From a checkpoint of a small transformer trained on Wikipedia.
Size: 12 layers, width 512, vocabulary 11851, 88.5M parameters.
Architecture: RMSNorm before each block, normalized queries and keys, local attention windows, paired heads, value embeddings, a smear gate.
Training: a variant of Muon for these matrices, 701M tokens, 5683 steps.
Each number is 128 + 32 x the weight over its row's rms, rounded and kept within 0 to 255. Layers, rows and columns count from 0. Numbers have three digits each. The size before them is the row's rms in percent of the matrix's.

# layer 5 attention output, 512x512, rms 0.182, rows 55-105, columns 256-383
105:139135132118113056139123119172095101114171105095111121127160099093093136126154121089118115160143142169171118129111153153135187135123135153158109144235134099108073174151159194097115182155149106147158137152083116142164200076217151083088195110173158091094120170067225151153143134110139153071134133146087131101108095099099150158102127087128107107069108125141183150095177125083086145155114
105:169071163105125116075084128154126142228105089136129090142080143135114150147164188066160148110147143064114096078115140157127049158105151140047157164081074070093170055072114100190135098059099131095126038119183120076118133150131189138088135123121097138122118177124092160113196103107176120142099095121099116197111152105127140154122200138168102121158160159149115083128103113146073097085191
101:124185125110169068157098122122168098141161103168107141137149189178083132084059154127167142173131084148157130060172143119089174065105114135128149150127101093162134165085139101129205187148167151078092143160103116153114094191080073108102097152140101149133088143162118106104082077148130118165170071059100144092124083149106067097160095171146179166113104076180097153109103164083086117092093
098:095181156165087142091048061118184142139146119197107175132156098167145105106109156144116081139090180162177160180133086180102093131144129097136106179181129154127121232140089098079112124149084152140167121122114137127109113129148167091160155091153152108071131121134134118182081122167106116144114060120117138087133115104071083122146141095145039129103133077090102148091095096073072179142113
105:146125136165134156121153116176137138176162175094131070091131160136078112138149154168160118129120188131114132127109095148115105170079101110136143123133131161139080164169183155099118095141124161119194095199090095133118068045114081143151085193166145087208157118139113120175170102107069184082138062161077103098122085049180137150119101097138156155134091146186040132100099153125073104103137
098:188112143129130100153103095142102114179119175166089068145140134135146134092125109059182210184092086094124166154128151089085198124106152160082137159127157165094119146124163181204084162132138110111116131084173154107145132101103203079186148145113145094151182083139160147132105145195136176100164140132159164102148102180092105157098123132139105107074155147089102141215147111123102122134134
101:141111151129125130131102094101115127114096122065149145110165162038111120188177082145060142130148177165137135154166139136114167149068089120090128135144179096102118125108167158066071138060099197117048077104109088074160137116047129127138142138120159133161127093093131168082112150170126081141119132096112072117161159136151135119148135169087135114126162068103154105133140081053074155109122
094:136041081131165076156112104151137152065158128203088101137162101143154111095148076168142114163123141133149100156120109123124077162127184149165125203078106177128116097123119142111113121167150132078190114098135104093194170080164133120172193096130073136164194111149093158117085149136120187163127135130154142115108148107164094110144148121105154054145098146128142103162055152122104081132100
102:148175130106175164064165155177152195120116098130164162142136196116157110048141162118139120143143202150119129161078171114161127176168160109172113112146147113115168142130162136148073129110089117229131120124096118195118186058117186067101108108119146124121123158157126088087095137171082155077094104139053090116159108205098165109114084157137029157097099165136099105089161089180137075127182
099:117150067116123110116069116196127155105133139175095106083137127082091112099077166136142121080135120139157077089141041075149071214166149103142123140125201100144103177118154119110140158116127097150101030127118176110136103169129112132137107140144185143110128130101086129146151124168087146126136138128142154097107157150157182104119063166120078145129032133132130142179096115143088122099145
098:154153064117104143104118141137094140137145151126136160158144143131150020082132113132156146118152126083079116093094140126118145137165145066207091095206074116127134117118085121167121119091183186104082121131158143119127121175121198155060187124095037140053136110112207105148047140075103136080102067142110121117112140134116161149188139107186171176062177129100098105094131081148141058154188
099:125168101144120086171170143085159114182116127142126143156107149154173147156145131168113137124156075155101197181145150131166130086186180123148128164191103150122144188114165120121134088078138119113200131062065074168181107099074185034210164142165130085161114146078102134128153183158110159149098091036097104181099108118143154107119132128054184146039136082174169247112171193143135126164124
098:119120162125075128095124161161132143163101110125136106168129146097139147133155117112088151155145130081152093132124112144091162149135146054096163110106137090120187141045116113147113148102043128091160106144145095087115108160157111124031107151155115137171138077173139109156132103157150126133118090194047168109111146079152160169115165162141082094148108111181095135156079193087125035164160
095:106150217107148151149210093097085151064065174183156121073134176094137128114140187096120168144094101098146087166188125152136146170101151177144174137102088079099095066169083196148137038115120119109136169160143144087087159123131087119132191172086147108128112176206100150168151132107123079145153098087058094193077102094174171142146146159116098181126142099120100178030131099057226159154155
091:150205155137106137171095129132114130086144159077139170091078166114062065149117084131077102082083112146177102116109090160133053087179097085120091138139147145185093120124107110078171160086111083053128150119096124096098123123156124108085109170099172105143078136121168101158174136147211074170114148059071098144151113144159133098141060080107081088168168150183092144142150101115201195118120
100:102066163151100116102113138129138162146179120160114189131101098074148090129133064165169164146160183096178097035146142049175183112144211147115169143103108111118170134119130196071145175107124116139089079075149075083181169155116110189103104150133127152128147080106191160113155092116129131138157137096136105133175129156131090127129139106130119129099122154112132156073104160109135163134147
098:122151095152088143139173121084133052139150146082139153120111122150153182125167140152188161156088138130156123088127126123109128155165170065072088063104092076138179091174132177150171131105059116111154076148101130113108130124083144107168125175200115160167083124082070107213163128114124131104075124120141141137125088114138148138154100139176136103144146124079139153112161098189144067147162
099:107095111070186169113088118174169127147093153079145072129144144066119171087168119128134149201166089125115119097139134087148173111171055153090095126144107060117147123111150127107146084111153119101174157184054195135122085193091139117165100097123129087136104171103093169122196052097136193055097153120065155133113082087139172105092158104181101095147179136084106156166128098179152158165159
101:130076138130097133176175048108180082139097136144087013107085099157131091138074143083099139122080141130115120112139115148071163112114144171110188096120124147160115146145093151111102135146201083107156129161128171116145165087119126073158162128107099128179139128149139151187133147170073162159190115195178155161149180187193070095137158129098185145053136095112058151121179117155173121136107
105:112098137147136106105149107114192147076148104131073153139131163139111159136102190220121133152088122145079191146143112183130184135089143062104144147123083126148096176075181146126150102097184098135146133144143101131199077063081139105101173081158122166110151118152167081139127103121096051143198162154066156124164140173131079116101011161190107149087077102141078123137113166140158103173088
090:132146145192116043154138202077147083100158091087127132113173084076115163188207121109140164148190061104129142149194084108154089157096144100161099098128141152084125126107168170129102161132098135094107165093128119154181141098141115152142138176110153132112153112103139131134159173203019097067129165087129123083148116153168125086191157129076153003148084137161111121190171108136067162145146
097:078152145114119165173223161088182129105139099148112075094186178105061108136138104144058128162080120113126089094198165141147129104147147118090073092117105110217081127107147117125173164112153141121142109146121155166064157133122149128124056151198119083146153081089127180065177137118116158131189149077142141118151079108131176115108075101150147116209181102175114111151181131147160146137146
096:143152119179136151102106122139100157121127112159106083142154177057109093154138074116165092137098162115154113110172104148094148085121086134127143095155124208153135143099133067199131164104119092126091147145095132166120061134130188117141047095107097067154183068106122167095142097118082139147130183150143129090094079104062064160124174141157124092130171143157124126157081140093120139179120
104:162088066059140133155105143129118122108122130151127205105076130148228147112162165096168155142114117123134077114134136148157129160173069144124132174167156111192127081147109105141202129148180111088098102184154196054057098120105148122109105070154184124120117168152106159121129164177147135157142195117088190090100144061134161162070132180107088081146097167095103132126124118126157163178150
093:046177162068133139147158141077159144125113145148151145141125072117135134115133161104139118128075055108158145111170109133161139132115130145170138171100164154119107144148112095161083167170185126099163163123120109132078182143069126092172147171162134146110130140067099084101132100140088121136124113114169145139177141027114151059149211126072091147128112145141077110095155087135107119151151
094:160123127122134168132128114191084135109142122146096128154106174139123144095127143115133104146152117167087086143031150048136109087096170112161096100142125141124171153107131131156118082150177124090117121120204219168142097190135107188128056137178148128150167095120181112141123162104121092032140165149144150100068088105108178067143116117162123074087125149126128140135097129199138122143119
095:073142142157131182169134140142097133151168029138160170083127169121128123097160078120192142115119123089151115116143153142066127109098149091181120150112177079122139033119144076196158157154080188088086110075107084120200091177084119127208145102172174136153105175118122118110099129120154114160051202147123131114099178146140100092156125061125083145084113103078089118160140095177149102093124
100:174178098102173139075161104133187168157065135147184123130153040175104173061109140099105134143184107139165156112098106136113113127135132109079124127078133121172122135121125062128110134119142143176105168122099136124085108128117119182168101042075115113133067165088068135115196123115198101036050110139168103147114137129152051114147140150134156145134065166126110171144134153175136119198157
101:132119102124129056133081133077111148074127148078155181144157063196184157107149200128120092149143153163150163164176120178134114151148127161138142044130082159163105120139127143145053137169119086160126185197106093192142152206145108116128149130116107195101121107083150183121099104132140135111100160164065110100160171187159082108129138127145108157127099181086160116158110164146182182116107
099:127130179155127150175100090132147087155124098155158141123145144102093129156101131122087160095108088106168116178151056150072113159149174137136099174137087187075073134153151087186159162144164156186166152102101087093105132118095113111104125132158170146124131067145147117131139114119084092184096081068141126042187137174069193166133138147159216133157084106087106126105146186133128115110160
092:081105127114138123147120177202137167181115137080109063110100141119185132148178186155109089179159096120093072159132083165102134154131121154085107151123172138127074103137123133159045069109129120156185159122108137118158086114108078137079129087114063225165113178175152121106085088104179185139172137131076110105104137126168170140102124123150195143081184148124174129104109122114182065171148
104:089169152091116115131131149083187131086131144144122212181090132127236091160110104141163146101095072131083156163080183087217117097118087185177079109157140157198156170030108117146163184135168156156079104086168173072061193084096173138140121146120086053178114163164153153129093125120129085168112103130182157122138122083091094195105117125120075137165108056107118101065092157129102107142117
097:115153086152122162081122133139156132104175082145148164145125205163076035148162096085162116160187101096144105120111096096171149149116100089125059080164126127125096178118145147153154155089145139082139079112097117089188056154215074142102094137222082137084145094103102110177101162102173142089086128094078108130089169111142139111145114139119056043079131128110147115164084133193126187166169
102:168196146197100132131131107171127131121047081119136097103130088119138095147148151176168076193067169141127112134149076152152083105111133112146101137157149141111134142103161152121116141084144145079159160089205170089199097158195160172125138117167095162104140159106155094042077114124117154101120139162132084153122136134099137097152113127123118139131194136160105150088178120116121116076092
104:162102139129097076144148116214112101123187136064076223103153126132178116156137074138133135109233130051135155101152116164128166143140069088098101156113160165184143165167106072148139123153137120150079092170074090140167123126116113144122061196084147138153170058122136153059201086161129095168076120135129137129198130166145097080152137143152179171131139162203090102133092101096172114139111
097:120090123111149136119150131148112173108105130106145149155097131102154116117224128147117100072163116076050063121073210113095190158136149128164070071135103095118134099106126144116115092151098118073122111145151117105125039155122124090138162111173170143170133171106130100145167159153162143137087163106133150103144119088068171110109164130098140096121118160097144210129066057126158101145146
102:078160175126125112129091123177130115090113074113096135130134137136132142138097170091137097120063111161135145163169110111094081224142092099173081168156104104124069181102144091141103138162168064110170070103181076143198150117166130126151142169144176150153125117160094161099154136144145137077186110072150074168137125142101180145138135105196115143172116164085126122165131099117130179105107
100:100105151115150126088069100086152149107174133146114161143169160080155139084125106178163100160146156102097126100135105119182171124112167110147140124137125115125145064126163137102126079158142145146101132174190179095164137105098023109212152112101189139080145147130126132123101192208090099152079068118112157167123114150092180172115144123113111156191118130125166123077126131045071086105151
103:209123085094099147065119134135112140099151128154143087154067128133090167136089135211138107079097120102168118158204166055161122123119169147090150108116126160102097165121092141139122151087105136145061118082136163080151133155187111164149144175186071168162180103162168089131111172154176037140144156129128177170116174102136118152127167061113186195152087191162085137076152082088147121060117
099:106098189126076120147136143104158157161091163167155128134166111095151125122108158156151148118033153134125113099127117140126182099176190176045185118172171136119127180152095159079055194115103089137121142119165128119155143129169109106139081120176166128111192109157130154106132132089109146110100106136123130126094171092132124136098105125053089112094147152132139160187124196099121163133127
101:111118180119112154150202133103154126126133150186150107058112121116066101088160190057110054137122049122133172081146166155117120095109167149133092094152131157118135079109059150209045139103093088136129142112152178115176166144124140097091085059120113109052164076176199117095181145150142145115063079133120080130077119118126112174120108149161146093158112162134083124073106123047136107142061
102:150154172164110128201174157113211093145130098173112119161132159132105166217155144174107198174137136255118126129172144162140164145196128158184115120102163130131148143140131155172131107091164172148137091122113132183133037125154101178116137122136148101125086107131137122137081119122071129093148184171162092112088142150138117097076098048135136065127157101115134154143161125117184073097105
104:146146124117099105088126129149130100158092126123162139127164183152187143055164180128148155133176074164155151149095101124170097169157119111127082148103186159133109188155128122145183121134186095123153166180115131113053104195132106165164138118119119153128116115084120140077112155139111108097113170161125130120111122173198174061133069132042083120123121149125090148101132124176181128123091
103:145173173175102166094122183095141068127138132158173082049106102106157155073156198113124149120148117204164160152143094112201064161106108121160186127116212119050099123116153156136143112076090166176046091094177117122169138109078135123098163141097104116080121184136116170128150157135087127142140141117154107116086100189143144103050082140041133174110121103125116105129117151155153113158090
099:168147107114166103148152110114152125089165117110147152125134133076127098054051118133095077127080165200131075114115145111144182150140171156081159156117110108105173146158132144113102151052063123171082116141120141079130118111133139121087111138148144089162165114123182138116115090162085239144131174105138133127151109158100102097117169138128113115166105066122170130119157171124077055104135
101:137126097155156112142172149105136163102097128204075119171174133189123180040110123166153146127124135089163134059114169167103201115146162097125197130102098099138091127118137071157160129092100144205126130160120079156168053103101155089109080064109101172100072229174141207090115150209092059145156052128189095108157099153125142121118150175182185128047117195070095161186125129130064138168070
096:090186013145098168095086051130153108111191108116153218127138150084079106122109167169141124099145160141143083095134110073148053109127147136147104174132113092081088094111115116101152154136141145114142161158130110090110144145091111157153110164105122139124179168128130154090177159144155158178080141129118249096084126139106140104075111118144158093170072143145131126110044095135074168103103
112:140087196147135130115103068120067152125174122178128108113152082107103135138120137134123175113125175112085105115138121150135117156131124118103099125162110148123140156123169121129118126167135085092184048178157122108127154077076093094129083172145084114169136048195085124249077174113115121126120151086068140126069160159143134171169183176091085144255112075200134136118066137125060161126100
099:094195114179123107078100123081105108162038079160089090142153103216105127107156169125179084142165068140105126081161101183108100138149188087243172137133071185117145140132134132056048184132172094131141169185137092088177071135196203079138125165064109133124127140076169145129113128169116125112117135155099113145162183172109162154080166181133196156155158028118165110106135153181123131141126
102:170108140179087100096093055163133103157166091113125139113143094115100129162151145153069138141115183169103195144086132113138115125191145113132191134116114124087127167148132169072067098079108118164123052160165126086186077118063150151099133114084136158054113098132146087172104130169066093119118124200137142105090107137105106128184216113117095099056160111069157089107137125084124109185113
101:099136175044156110075080127149085195137156147113142109117108114096136161155096059063134149136179095106124115154139154150141102178148090170111206125087122120177105183154132167127169102188208104112159117169175078115124127132146139132130127138082164144101144147125133132124093141117135181134106119146167131138115114088073118094150143130183192188080176133189168083128066117144152148113126